Weights of a small transformer language model.
Size: 2 heads of 64, 2.13M parameters.
Architecture: RMSNorm before each block, rotary positions, biases, untied embeddings.
Training: a variant of SOAP for these matrices, 128M tokens, 3913 steps.
Each number is 50 + 10 x the weight over its row's rms, rounded and kept within 0 to 99. Layers, rows and columns count from 0. The size before them is the row's rms in percent of the matrix's.

# layer 3 attention query, 128x128, rms 0.193, rows 64-91, columns 0-127
102:44 54 58 54 46 61 61 53 43 54 55 46 55 85 36 51 34 49 57 65 43 50 57 59 56 44 27 43 58 35 50 38 63 48 57 42 54 60 57 38 39 36 33 57 48 55 48 41 64 34 52 45 42 54 38 26 63 52 35 55 42 41 46 35 49 56 66 35 58 51 48 54 60 47 73 43 64 43 49 52 38 55 48 49 47 45 50 63 58 57 55 67 61 35 50 49 55 54 48 57 30 41 69 42 44 39 48 43 45 45 49 44 48 54 65 49 40 31 33 57 44 42 60 58 38 58 53 46
099:59 45 55 46 35 66 47 44 59 67 62 41 43 51 42 64 47 50 49 45 58 52 49 55 44 58 46 33 61 43 55 54 67 59 53 46 40 53 60 45 49 48 36 50 53 63 71 60 33 62 52 53 36 47 73 59 44 50 58 37 36 30 43 43 52 50 41 55 35 50 58 41 50 48 46 51 46 67 33 65 38 66 53 40 66 57 35 58 47 63 43 51 66 49 57 50 42 36 50 50 44 31 48 40 39 64 48 59 37 66 46 45 34 47 57 35 46 48 39 30 67 37 55 42 67 41 55 47
104:46 44 61 48 58 47 63 39 50 43 57 62 60 59 52 53 57 49 43 57 35 52 24 54 54 47 28 58 46 32 40 59 41 43 71 44 55 50 67 40 58 51 57 45 47 47 41 49 50 50 44 51 51 49 31 50 66 54 56 55 67 50 51 36 34 43 60 64 61 51 51 45 61 46 69 53 51 50 33 51 48 45 49 42 63 64 32 52 52 56 44 49 57 48 35 56 59 47 62 56 53 49 47 55 55 39 59 62 38 29 71 48 50 38 31 68 56 47 61 49 32 79 51 50 39 38 31 47
087:66 42 42 40 39 35 54 55 55 51 38 36 43 50 54 57 35 50 67 63 55 42 52 58 55 60 47 57 55 36 29 38 45 54 49 39 41 34 58 54 41 58 29 51 53 34 60 33 55 60 51 32 32 60 52 52 70 57 35 52 50 57 44 41 65 57 49 35 42 58 56 41 50 62 59 44 54 43 48 57 61 48 67 51 58 51 50 55 43 43 28 46 31 59 67 64 58 52 50 44 40 47 39 49 58 34 55 62 45 40 52 36 75 56 58 41 48 51 48 34 35 45 51 63 43 43 53 54
092:25 49 41 57 72 46 50 34 60 46 52 45 58 59 40 39 44 48 73 54 54 56 44 55 41 56 61 41 50 47 51 55 37 60 59 54 51 61 63 49 47 68 51 65 50 62 47 57 43 53 51 25 56 36 30 45 54 60 26 52 60 36 43 39 63 42 54 32 54 49 47 46 28 48 69 62 55 42 64 38 41 53 32 44 42 42 52 58 47 69 46 52 49 53 52 56 52 53 40 45 59 46 61 51 58 46 44 44 50 28 42 33 37 58 39 58 64 46 48 48 39 50 57 69 41 49 56 58
099:57 57 29 60 55 59 63 52 65 53 52 48 46 43 61 46 37 64 52 43 55 57 58 64 53 58 47 39 45 36 56 40 48 36 61 58 56 64 35 67 49 50 58 38 58 58 44 55 60 64 54 55 55 46 50 68 46 46 55 47 53 39 51 45 38 50 38 62 53 44 51 44 61 30 50 59 51 35 54 47 47 39 34 63 57 40 55 76 35 34 28 48 42 41 57 82 75 45 52 52 45 63 47 47 59 64 68 49 44 49 49 48 50 57 47 58 28 68 51 58 54 53 46 59 50 49 43 43
096:57 54 33 44 44 66 53 46 75 52 54 52 56 42 56 42 21 46 44 76 31 55 71 69 47 35 48 40 37 40 48 42 54 51 69 38 70 49 32 59 49 55 42 49 40 47 59 52 66 44 38 58 50 42 35 42 38 52 39 50 44 39 53 39 62 43 47 48 56 57 59 52 51 60 50 49 49 54 39 50 47 45 40 46 50 58 35 57 42 47 46 47 39 50 62 50 41 55 75 62 60 35 38 65 61 51 62 55 41 57 41 48 52 50 57 37 51 48 42 65 69 62 50 44 51 60 45 38
095:61 35 51 44 49 55 54 64 64 47 44 75 44 43 60 48 39 46 67 59 53 54 30 37 50 54 37 44 53 48 45 50 41 47 58 47 61 63 46 71 43 63 61 49 42 54 55 43 45 41 36 42 54 33 76 33 49 36 50 61 46 71 55 49 58 50 47 68 35 46 57 53 47 43 48 58 48 49 46 27 48 46 47 44 61 43 57 57 42 60 42 28 48 52 40 33 44 51 53 47 50 64 36 63 56 55 58 62 39 44 42 46 55 46 34 58 39 48 65 40 52 38 52 47 58 32 50 24
089:58 45 52 48 42 40 58 58 44 56 43 44 64 47 42 70 59 38 51 47 53 40 27 34 33 54 50 53 43 71 46 57 58 57 40 62 49 53 60 53 38 57 60 52 62 58 43 49 64 40 42 33 54 21 29 53 51 53 57 64 62 56 49 25 76 54 67 41 47 52 30 47 61 72 47 58 53 41 57 60 42 62 46 61 42 45 68 56 51 37 59 50 64 47 48 48 39 41 51 59 47 46 52 53 50 55 50 50 62 53 43 52 34 56 58 63 60 62 45 45 54 50 52 57 65 47 33 54
104:54 45 44 37 57 63 48 50 56 54 53 52 60 44 50 39 38 55 19 55 47 56 58 47 67 41 45 47 70 36 35 42 26 68 37 68 38 53 62 58 42 54 55 42 47 59 56 63 55 54 47 68 43 51 40 55 39 53 68 55 43 40 51 54 44 44 51 47 36 58 41 44 45 65 29 44 46 64 54 64 54 50 44 48 55 49 48 46 26 48 52 37 55 52 30 49 59 47 57 56 58 40 37 64 24 67 33 41 47 39 42 60 47 52 47 61 48 44 56 45 38 44 44 58 61 50 42 45
099:56 42 54 58 43 54 59 51 42 59 53 41 39 46 60 72 65 36 69 38 61 55 35 51 40 36 40 49 49 49 50 64 45 47 33 41 44 56 46 57 55 65 54 41 42 61 46 41 53 48 52 57 46 48 56 49 31 51 58 32 47 38 59 46 53 31 55 57 43 52 82 59 39 38 39 71 48 21 49 57 52 53 59 51 41 51 55 67 65 58 63 51 51 48 52 54 58 51 34 64 59 47 25 55 44 53 54 43 54 69 57 49 57 49 62 46 55 32 50 46 59 52 58 36 67 53 50 49
099:51 53 51 67 70 45 49 67 67 80 53 72 45 34 53 55 66 55 44 45 46 60 62 51 45 61 53 58 51 55 54 42 53 62 46 49 54 42 38 61 56 43 48 41 51 57 60 59 61 62 66 45 55 48 62 48 52 40 58 29 53 67 40 36 43 43 58 53 38 59 60 45 39 34 46 53 43 50 51 71 55 46 57 37 53 44 56 61 57 28 55 56 49 44 53 37 44 44 50 55 58 53 45 64 62 82 55 51 62 60 50 36 41 64 48 53 62 60 58 53 45 72 42 47 62 48 45 53
100:47 41 55 60 56 46 51 53 60 63 36 50 61 61 46 64 42 53 54 41 36 64 41 34 67 33 55 54 54 47 52 68 65 54 43 60 55 32 51 44 42 54 51 49 60 54 61 41 56 39 65 38 55 64 38 48 53 63 53 62 53 21 40 42 43 50 55 39 45 47 78 66 50 50 51 48 38 43 70 58 33 53 37 29 40 44 50 43 53 45 52 50 61 41 53 50 59 58 48 62 67 51 58 47 51 47 57 51 43 49 36 59 57 56 47 72 57 55 60 62 49 26 47 57 32 64 45 46
100:48 46 66 53 44 40 43 59 49 44 40 45 35 48 39 36 56 44 49 52 43 42 46 67 55 55 43 40 46 58 44 47 39 50 46 67 46 62 54 47 52 54 38 45 48 56 58 53 39 62 37 41 45 59 37 54 60 41 60 61 56 45 51 45 42 42 50 39 36 34 46 58 52 50 47 76 48 36 55 33 44 71 27 37 61 62 17 50 53 62 57 36 50 42 46 59 46 48 54 62 57 38 42 62 49 42 38 44 45 46 51 48 46 81 62 64 43 63 46 65 46 46 49 39 24 47 40 51
088:55 64 34 43 46 54 67 40 49 70 52 39 53 54 50 50 48 57 47 38 55 41 39 39 53 52 41 60 44 78 63 59 42 58 66 43 48 54 62 37 47 51 63 56 44 37 55 47 44 52 48 38 53 36 54 71 55 61 54 56 58 29 56 41 49 34 62 51 37 55 68 70 53 41 57 36 63 57 51 51 60 42 69 49 47 46 47 41 49 46 59 66 57 46 53 50 46 56 53 44 48 63 44 44 59 60 68 38 39 49 44 54 56 54 66 32 28 37 65 51 63 40 31 54 66 52 54 54
107:52 42 45 40 53 42 64 42 43 56 47 48 52 46 54 41 51 59 55 54 45 57 49 47 47 81 63 49 40 44 52 69 48 55 47 61 30 50 53 61 54 53 58 51 76 48 62 51 51 74 60 63 45 47 51 46 56 53 64 45 16 47 41 45 45 50 43 41 59 43 65 34 61 62 45 59 53 74 49 34 59 42 49 40 48 46 33 57 51 64 39 45 55 52 52 39 45 45 56 46 51 50 45 46 51 56 60 59 60 59 50 60 52 70 42 48 20 32 43 59 34 44 56 59 42 54 40 48
121:50 35 38 65 46 69 61 39 55 33 24 40 39 46 46 46 44 66 59 57 67 34 55 69 54 53 57 48 58 44 52 48 43 51 62 65 43 41 47 52 62 47 43 39 57 49 63 34 62 52 58 58 59 40 50 62 33 29 64 43 56 39 62 56 54 41 46 44 51 57 56 58 52 46 42 49 63 57 43 43 60 54 22 51 50 52 44 41 37 41 42 51 59 49 36 41 46 60 41 43 38 61 35 57 58 59 61 43 41 49 68 53 72 41 56 60 43 53 50 37 45 41 46 35 60 50 52 65
109:61 42 41 54 44 44 52 48 35 44 44 63 49 60 43 47 50 36 40 55 26 41 59 59 42 57 50 49 31 49 59 43 60 35 66 26 54 54 35 58 31 42 48 40 59 48 56 45 60 47 55 56 54 59 51 43 40 66 29 42 43 51 68 46 35 34 44 53 67 56 48 46 56 47 49 29 60 36 56 48 61 43 65 60 42 64 48 62 48 44 40 37 44 55 49 41 69 50 53 43 60 68 60 47 54 56 44 38 51 48 53 38 39 57 63 55 47 39 41 67 43 59 47 37 55 30 66 54
100:67 60 67 58 59 46 53 47 58 64 65 50 56 57 53 52 60 72 60 40 30 38 61 40 40 51 64 66 47 63 50 51 47 37 36 46 50 42 51 40 53 53 34 57 50 62 46 54 56 56 66 58 55 33 50 57 46 54 45 61 45 70 46 52 57 47 66 51 39 40 56 51 45 42 62 34 48 38 33 60 44 36 60 55 60 47 49 46 42 60 66 52 58 39 47 56 54 68 44 39 40 50 62 64 50 53 45 55 45 51 45 47 68 63 66 63 42 53 35 59 22 43 48 42 32 43 34 53
107:68 47 35 40 33 43 52 47 37 27 50 50 55 44 48 35 47 40 51 54 63 52 59 46 55 44 73 60 68 54 48 60 41 41 55 51 62 43 42 46 45 46 62 68 54 70 57 31 47 53 32 43 45 56 54 60 41 51 55 50 44 60 49 59 37 39 49 62 47 63 67 50 43 39 50 48 48 52 50 38 53 51 63 42 54 43 54 57 60 36 61 35 56 45 62 77 48 51 49 29 41 56 60 56 56 58 62 44 57 61 39 60 40 71 54 72 71 39 50 48 54 50 56 47 59 52 58 60
117:54 45 51 51 43 60 33 84 37 55 59 58 47 66 49 54 63 56 58 60 50 63 59 42 50 55 61 43 48 53 63 60 66 48 57 62 39 43 60 55 47 43 57 50 57 43 43 71 55 49 56 38 45 59 50 56 60 37 65 70 42 57 62 39 55 53 48 47 31 59 43 36 34 50 47 41 51 55 41 59 49 51 49 40 46 45 47 50 31 42 55 22 67 38 39 47 60 68 49 58 39 53 43 45 55 54 24 51 46 62 59 53 35 41 53 32 47 56 55 34 59 57 49 56 37 56 51 41
102:63 72 55 47 58 33 73 33 72 28 40 60 36 40 61 40 63 55 49 54 46 61 60 49 57 43 63 40 41 56 51 38 45 41 45 61 35 62 57 65 45 46 42 45 54 43 45 38 63 31 48 55 52 50 56 57 46 55 49 59 56 45 44 46 60 44 50 51 39 53 41 76 53 57 64 36 38 48 63 52 63 56 58 60 66 42 34 58 33 55 55 40 44 41 38 61 51 39 55 55 58 50 78 56 52 50 56 61 35 61 55 55 44 52 44 57 57 54 60 56 54 59 64 50 58 61 49 50
101:70 56 44 48 52 66 36 45 23 60 53 43 42 64 58 57 30 45 45 33 41 54 51 53 51 60 56 37 55 53 52 40 38 43 60 48 81 50 35 47 56 51 49 38 49 33 50 54 44 50 42 60 65 53 45 55 48 31 31 61 52 52 47 46 42 54 37 62 64 47 58 55 45 46 42 45 44 47 44 50 47 52 48 40 62 52 60 37 43 48 51 40 71 46 57 44 39 49 35 48 62 28 71 30 43 50 45 42 32 51 50 55 47 47 50 78 63 55 36 49 51 46 39 59 38 44 59 53
111:54 67 53 58 35 51 41 66 53 49 26 52 57 59 46 68 52 84 46 36 43 56 39 54 43 39 41 40 57 42 66 51 68 48 49 54 55 62 35 52 63 39 48 54 51 60 55 41 35 51 61 71 49 46 44 52 46 48 46 45 59 45 64 39 47 55 51 60 45 63 45 47 37 56 43 59 54 59 50 47 54 46 64 51 43 63 55 50 55 41 67 44 44 51 43 33 34 31 54 34 56 48 63 50 61 51 44 52 49 48 27 42 44 54 64 48 61 52 36 40 28 33 46 53 67 55 48 64
105:48 38 46 42 46 46 52 50 40 49 34 59 59 58 67 50 60 54 43 40 50 32 48 48 49 58 49 68 50 46 52 56 57 64 58 39 43 62 66 54 33 21 53 31 42 50 47 41 57 51 42 40 58 48 50 56 53 51 68 49 59 59 65 45 62 60 62 74 49 64 58 36 64 65 65 42 48 58 47 56 51 70 50 17 54 47 43 59 69 47 55 43 59 67 56 50 41 44 57 42 50 49 43 50 53 48 47 51 51 46 50 58 76 45 59 45 54 50 35 49 44 56 53 48 68 43 39 65
110:52 76 50 50 52 60 34 41 50 46 39 59 48 37 60 40 57 46 57 60 33 48 68 33 41 60 61 36 41 47 45 56 43 44 58 54 48 55 39 63 64 54 45 42 35 45 65 46 42 66 46 51 52 53 40 67 54 33 55 26 65 40 63 47 48 66 53 45 55 54 69 49 23 47 48 43 51 49 54 50 54 46 42 65 45 51 33 56 42 56 59 50 49 48 36 63 56 55 56 33 56 45 38 40 43 45 59 47 45 32 49 57 61 39 41 45 64 54 49 62 47 57 36 55 58 72 66 53
110:52 62 52 38 57 54 47 58 40 68 58 40 49 61 61 54 35 43 73 67 50 59 57 47 46 40 45 48 47 55 61 41 48 40 60 41 70 57 46 54 55 57 41 80 49 62 51 47 51 44 49 54 49 44 52 44 35 41 41 58 56 41 61 63 60 50 72 56 37 75 59 52 51 47 54 47 44 61 65 44 43 40 61 55 54 35 49 48 54 53 34 37 52 38 47 55 58 47 65 60 60 50 66 52 32 40 38 34 57 50 55 23 36 52 61 50 42 42 59 66 60 43 40 34 46 50 53 40
107:40 37 52 36 48 34 64 58 45 51 48 63 32 58 52 25 52 53 34 62 45 28 49 40 49 60 39 47 71 35 43 62 50 49 53 53 38 65 42 47 56 57 44 45 51 67 65 37 62 51 56 62 47 50 34 48 46 29 34 65 46 30 55 49 47 55 38 59 59 39 70 43 52 40 55 63 61 57 45 71 64 67 38 59 48 52 53 49 44 58 56 50 44 34 48 50 56 54 44 66 54 48 58 43 37 41 43 47 51 51 43 55 64 55 59 64 54 50 49 43 47 67 46 39 44 54 51 64
# layer 3 attention key, 128x128, rms 0.2, rows 64-90, columns 0-127
108:46 67 60 50 60 46 53 45 60 42 37 46 43 66 54 26 39 53 63 42 39 45 46 39 65 29 57 47 57 42 41 49 45 52 58 56 57 56 36 43 59 25 37 66 47 43 55 41 54 66 50 58 51 41 48 43 43 41 54 52 47 54 50 51 45 42 61 65 58 38 51 35 40 43 57 41 53 44 50 54 69 39 56 58 53 57 60 48 51 49 51 53 45 50 36 51 41 58 54 56 34 36 50 75 40 45 60 38 56 48 59 76 35 43 67 58 77 39 48 60 66 50 46 39 54 38 37 41
094:34 58 40 42 46 56 69 61 56 42 46 47 45 62 43 39 60 54 51 44 61 48 46 37 48 43 48 43 30 50 64 53 39 51 61 66 50 60 43 51 52 55 47 66 62 37 14 69 41 72 36 31 51 56 50 56 44 36 39 43 66 59 63 58 65 36 38 34 43 52 41 42 56 66 45 60 45 47 60 50 52 61 55 54 70 34 47 37 55 52 47 39 46 45 50 63 41 43 49 40 52 72 50 58 58 64 37 46 45 51 35 44 45 50 40 40 53 54 49 57 53 43 40 52 50 43 40 56
096:46 68 56 45 49 60 59 55 39 57 46 59 68 53 52 42 60 42 56 54 36 56 60 45 45 44 57 62 53 56 50 66 62 30 59 52 53 55 37 48 65 40 39 57 31 41 47 53 52 49 38 39 48 55 58 66 41 34 29 68 36 52 49 54 62 46 56 44 67 36 40 36 48 56 47 36 43 48 63 47 44 42 65 50 43 30 53 42 47 66 52 50 44 53 52 48 32 55 33 47 73 39 51 51 57 27 32 51 54 50 50 43 27 56 50 56 59 54 65 57 56 64 53 56 42 34 59 55
111:45 56 53 55 42 62 45 44 39 54 58 53 51 47 46 40 43 64 47 30 45 43 61 31 72 56 43 58 46 46 59 41 37 41 63 48 48 43 30 49 58 47 59 42 56 35 60 68 40 49 33 47 56 44 51 57 44 54 54 43 64 48 35 38 47 47 60 48 41 46 37 42 61 32 61 50 34 48 24 46 57 64 44 59 55 45 60 25 79 58 65 53 54 42 59 45 45 34 44 45 54 38 49 49 49 57 62 53 56 46 60 47 65 48 38 48 47 43 38 35 63 35 64 62 59 46 63 47
093:63 41 54 60 38 51 61 45 37 30 39 72 58 60 45 42 28 60 48 62 52 40 49 54 51 46 48 46 72 50 44 46 47 45 74 33 55 55 41 55 70 51 64 44 54 54 48 37 49 62 32 56 40 49 50 52 46 42 45 51 65 30 35 59 42 61 43 48 51 57 39 58 48 54 57 48 54 63 37 36 50 51 68 58 40 50 47 56 48 52 36 65 27 31 53 56 47 64 56 41 58 50 58 48 36 46 59 35 53 47 56 52 41 54 60 57 58 66 50 54 33 41 40 24 50 46 51 52
105:39 33 46 36 34 30 40 49 35 42 38 46 53 55 51 48 63 50 46 54 68 34 51 43 42 54 47 50 58 40 55 58 46 43 57 51 60 52 43 42 30 59 67 49 45 39 49 74 34 61 43 64 42 37 42 43 49 56 68 31 59 56 43 61 67 75 60 35 54 58 51 47 51 54 45 53 60 60 44 70 59 44 40 53 50 48 36 50 50 47 58 51 58 69 47 56 49 41 52 50 40 37 52 38 46 43 71 58 59 47 54 52 62 46 55 59 47 55 50 45 54 48 69 63 50 54 56 21
097:66 37 55 50 43 39 75 58 55 56 49 47 44 41 53 35 49 61 56 33 48 39 48 43 52 51 48 42 54 64 53 52 38 66 60 51 52 42 68 40 57 48 42 50 48 44 50 52 52 67 52 65 46 30 47 52 41 60 31 57 45 35 64 50 59 50 35 44 51 53 52 48 46 38 47 62 48 38 28 37 64 51 53 54 43 52 49 39 44 70 46 57 67 68 48 56 61 20 42 42 29 69 58 51 46 55 36 49 32 61 45 49 31 45 52 45 49 62 50 64 67 61 48 54 55 49 51 62
094:28 59 54 45 59 49 66 49 40 44 49 49 60 29 51 50 51 46 44 51 51 72 51 47 46 61 49 37 60 65 63 60 58 46 46 64 38 46 52 55 42 70 49 31 41 42 30 58 57 53 54 40 48 52 53 39 48 56 60 63 54 40 42 44 37 53 30 41 57 64 52 54 68 33 43 54 42 47 41 48 49 57 54 56 43 59 67 42 62 60 45 52 23 62 52 54 48 28 65 46 46 51 50 57 51 55 56 46 39 52 42 49 59 62 47 43 62 46 74 28 43 27 55 57 56 36 52 59
101:33 50 42 51 52 52 40 33 72 47 46 60 54 69 45 61 43 60 49 63 48 69 49 50 40 48 71 46 66 30 48 43 51 46 46 45 40 47 42 60 65 46 60 51 58 63 32 54 53 54 51 44 59 43 46 69 56 64 40 61 46 43 31 43 59 42 60 72 55 38 54 60 58 40 49 38 57 53 58 45 61 33 60 38 56 68 58 29 50 54 63 64 51 35 57 61 63 61 37 52 42 48 41 47 38 34 48 50 48 53 52 49 56 35 45 56 38 33 46 53 49 34 44 47 35 50 49 45
101:45 55 42 67 59 59 54 56 49 68 53 48 57 52 63 63 52 47 59 67 47 59 47 56 78 46 79 46 65 76 53 56 51 46 49 68 54 51 62 40 32 63 52 32 41 39 44 63 50 47 58 45 56 41 45 41 52 43 47 40 45 38 50 64 56 52 50 48 40 72 48 53 35 57 41 47 52 42 48 44 64 37 70 48 29 42 61 49 54 47 45 52 66 50 63 35 58 45 26 52 54 51 31 38 58 50 42 45 53 46 59 42 46 41 52 47 57 35 60 66 40 52 56 44 51 46 48 46
099:36 40 52 58 55 30 59 37 59 55 61 51 50 42 37 45 65 49 45 41 45 53 62 74 48 52 45 51 46 44 28 36 60 34 62 36 56 47 52 64 76 70 41 50 44 30 46 40 47 43 43 52 47 56 54 68 55 37 57 75 55 52 44 51 57 53 58 43 57 56 40 47 52 43 56 40 31 53 74 41 46 46 42 43 54 44 57 52 40 63 52 39 43 67 43 50 66 44 56 49 58 56 47 47 59 58 64 61 44 52 52 57 59 69 38 35 41 50 47 40 44 44 35 39 47 37 38 60
105:62 37 58 35 51 32 62 61 38 50 60 61 57 39 51 49 45 77 49 39 56 51 57 50 32 50 40 56 51 34 50 47 51 45 46 58 40 33 58 38 38 42 70 63 61 47 78 64 35 40 38 61 46 48 56 50 39 59 62 53 52 40 48 39 62 65 37 34 54 46 47 61 54 47 41 59 53 49 60 54 54 54 35 68 62 51 53 42 47 54 63 38 72 54 51 45 49 44 59 66 49 42 68 50 45 49 27 44 55 70 64 50 49 53 49 47 42 58 46 44 37 50 59 45 50 53 41 45
114:41 46 67 39 64 25 49 61 47 71 57 41 46 38 43 20 52 67 54 51 61 37 58 39 49 50 64 51 48 41 44 81 42 48 59 38 34 60 40 45 43 60 53 47 53 46 49 53 60 56 48 47 48 45 54 51 45 60 54 48 60 42 60 55 43 61 62 47 56 60 66 60 57 68 45 53 42 56 52 60 40 54 60 40 62 46 25 54 44 34 37 53 54 48 50 37 58 52 41 53 44 69 46 57 59 70 56 57 43 58 61 40 70 65 59 45 48 47 57 61 54 55 57 41 61 48 46 52
115:49 59 53 55 34 47 45 38 36 49 60 59 39 45 39 52 73 59 38 67 46 68 48 58 49 51 48 32 57 38 44 48 51 43 66 67 54 77 48 59 51 55 57 53 50 63 51 59 26 58 40 44 68 35 57 35 46 49 54 49 44 53 57 37 60 55 46 37 49 65 69 55 64 39 58 50 47 51 43 51 39 48 62 46 43 36 55 47 40 50 55 60 41 52 45 43 41 50 67 48 65 25 34 31 55 45 76 51 58 40 49 51 44 46 49 42 48 38 58 50 34 53 48 46 57 52 66 59
118:45 50 45 37 37 51 34 52 46 42 37 66 46 45 63 47 42 61 57 52 42 53 58 51 49 69 39 39 47 53 53 47 56 33 38 49 34 43 73 60 44 74 40 49 61 36 46 56 58 67 56 44 43 37 45 54 32 58 45 45 48 52 55 48 57 57 56 43 60 68 48 67 62 47 51 50 41 48 49 51 62 60 31 51 73 30 43 50 28 42 60 36 64 50 40 38 45 40 56 48 28 50 41 51 54 71 56 39 57 54 45 37 62 50 67 49 58 60 64 48 38 41 54 57 54 62 53 46
104:43 45 59 60 45 45 31 50 54 45 54 61 58 33 58 50 55 34 65 57 37 50 54 72 36 52 54 54 50 50 57 49 33 54 53 66 42 51 46 49 46 41 47 38 54 40 42 60 51 40 55 62 60 51 62 42 36 43 57 13 36 48 57 57 57 75 76 45 52 39 49 45 44 58 38 57 36 42 32 41 42 54 53 73 45 41 39 46 63 59 37 48 47 39 49 51 45 71 36 57 48 47 65 46 53 45 51 59 58 65 48 62 54 66 54 52 59 39 60 44 52 61 47 51 49 58 56 40
106:57 54 49 70 55 55 59 58 36 49 62 48 58 64 52 74 61 60 51 46 43 62 56 34 45 43 50 65 51 61 49 52 51 49 47 66 52 52 50 55 62 43 37 47 45 55 59 50 71 53 52 51 61 50 45 52 50 68 27 49 54 65 27 62 52 70 70 59 81 42 57 50 47 49 69 59 50 43 41 36 58 44 67 55 50 52 60 57 44 65 48 51 36 47 60 56 56 65 51 39 48 52 53 35 32 53 58 40 46 54 34 66 43 50 61 50 50 39 57 59 32 43 37 52 42 42 42 52
105:68 61 54 45 50 44 54 54 68 60 38 58 53 53 51 48 51 34 61 42 40 56 26 50 40 47 43 58 51 51 55 65 50 46 57 60 63 57 70 61 52 40 51 59 58 44 64 39 58 40 62 72 41 30 38 55 54 44 48 57 46 55 43 62 41 36 58 39 52 59 57 38 45 44 17 48 47 46 34 40 47 45 39 54 46 70 41 54 45 47 31 44 62 39 43 56 43 39 46 48 55 44 69 36 41 51 47 31 55 38 47 47 64 64 45 48 34 43 66 46 57 49 47 56 45 62 54 62
103:51 54 51 43 58 54 52 37 53 50 61 40 44 59 49 58 30 49 52 63 46 62 61 46 53 44 47 43 52 52 49 54 52 51 61 69 45 64 34 64 47 36 39 37 31 46 46 46 26 50 55 41 53 55 61 70 57 52 77 53 42 39 38 48 51 43 54 36 63 50 40 51 63 54 54 53 46 57 49 42 56 37 47 50 39 52 61 39 60 84 64 45 50 54 58 49 42 51 52 76 56 47 70 47 40 51 43 60 59 55 59 41 65 53 47 45 45 42 27 72 56 64 64 61 57 44 52 53
097:41 51 71 41 58 38 43 36 55 24 68 46 50 54 36 45 43 50 52 40 54 42 50 49 50 39 54 45 55 64 51 28 38 48 58 64 41 62 57 44 59 44 42 29 68 39 47 43 52 52 47 29 63 63 54 43 57 36 42 46 59 37 57 46 45 55 44 66 48 59 45 64 40 55 42 38 44 60 37 39 43 58 45 57 60 52 61 43 36 52 60 43 44 77 65 52 57 67 56 46 29 51 56 43 37 52 56 55 57 34 49 58 34 32 49 41 58 59 42 53 54 37 51 55 57 39 56 56
111:40 59 53 46 54 45 44 45 62 46 37 49 59 59 70 21 68 54 31 53 36 42 29 45 17 53 60 49 43 60 51 60 46 46 57 48 37 67 33 53 57 48 59 51 51 46 69 50 61 61 50 47 59 35 31 48 48 33 59 67 43 34 52 47 47 57 46 50 45 47 45 58 45 48 59 57 66 54 49 41 38 31 53 58 59 42 39 58 47 52 37 55 51 52 39 44 55 39 51 66 57 39 48 54 62 60 56 41 44 49 48 64 52 42 59 55 42 45 54 63 48 68 56 33 59 37 65 51
098:56 52 64 53 44 44 62 48 40 57 47 41 40 44 54 35 37 45 55 63 66 52 50 54 43 43 56 58 47 47 32 49 66 45 54 38 57 45 54 48 54 48 51 37 54 43 75 36 51 52 52 39 58 37 37 45 40 71 57 58 47 54 56 65 43 47 63 84 46 41 40 55 65 66 50 42 47 63 26 58 61 55 49 50 28 41 61 39 39 51 45 37 56 65 52 51 37 51 36 54 48 36 51 47 54 59 45 57 53 31 31 43 49 77 50 50 46 60 52 47 61 44 39 50 53 35 52 49
103:48 55 40 52 43 46 42 48 57 20 42 61 57 59 47 52 48 40 49 57 46 51 47 44 49 49 57 71 75 54 37 44 44 65 46 60 60 68 58 47 39 47 60 56 38 55 43 44 25 47 48 26 58 45 42 45 37 46 23 61 63 52 38 58 44 47 64 54 46 68 47 46 66 51 57 38 46 38 52 51 54 42 61 53 43 63 48 61 69 48 55 44 53 43 40 45 42 56 60 50 58 59 50 53 56 19 46 57 54 38 58 46 47 49 42 59 56 41 68 67 55 59 39 54 58 65 42 42
108:60 55 36 31 45 64 45 39 47 42 51 36 53 59 61 53 47 58 54 46 17 62 64 33 60 45 63 48 43 40 46 63 32 55 26 56 57 41 50 65 34 42 71 49 53 38 53 51 50 64 44 40 34 60 59 50 60 52 29 51 52 59 49 42 58 52 58 62 22 52 51 36 69 52 63 47 62 45 63 52 46 55 52 56 61 52 46 36 50 59 40 27 64 63 51 56 51 60 49 50 48 44 57 51 51 49 60 44 50 58 45 48 29 45 59 49 51 52 55 42 45 46 53 52 35 41 42 48
103:53 57 58 58 45 50 56 27 53 43 60 62 47 56 50 40 40 56 43 36 44 50 43 45 77 59 45 60 54 35 48 41 53 30 35 51 54 58 40 53 65 29 42 47 46 76 57 57 51 31 57 47 50 54 45 71 61 47 48 46 58 62 37 57 69 41 44 53 47 45 53 53 37 59 43 54 44 30 27 44 52 45 37 39 60 39 34 51 69 58 38 52 44 52 48 42 66 71 49 47 52 43 54 67 51 63 55 61 46 54 40 57 57 48 51 52 52 51 61 60 38 63 52 48 44 28 54 44
105:50 36 38 53 55 49 41 68 34 52 54 46 41 54 37 35 44 59 52 43 46 49 51 74 58 57 50 56 47 53 47 61 52 44 57 46 54 54 58 67 27 46 39 45 43 37 40 51 47 34 49 34 58 56 39 60 35 52 40 47 55 40 32 41 50 53 52 53 33 63 51 73 57 39 65 58 60 59 40 58 36 57 53 45 35 65 55 71 51 70 46 47 54 49 45 56 34 56 55 56 54 32 44 56 46 28 51 44 55 48 27 39 33 43 66 59 52 61 55 51 49 51 39 49 40 52 37 63
106:47 62 58 37 35 44 56 51 72 47 40 34 50 39 56 46 37 35 48 51 45 50 37 50 58 54 39 36 67 79 53 47 61 66 51 38 72 45 43 54 48 50 62 27 43 32 46 43 42 63 59 29 43 41 41 58 37 32 50 42 48 48 48 52 53 48 52 51 55 49 52 40 48 50 50 50 52 51 40 62 48 58 35 44 66 54 47 47 70 57 63 62 61 46 47 45 40 42 51 70 38 65 62 38 51 66 49 43 37 36 39 42 37 47 50 60 45 52 57 48 45 59 33 44 57 57 36 61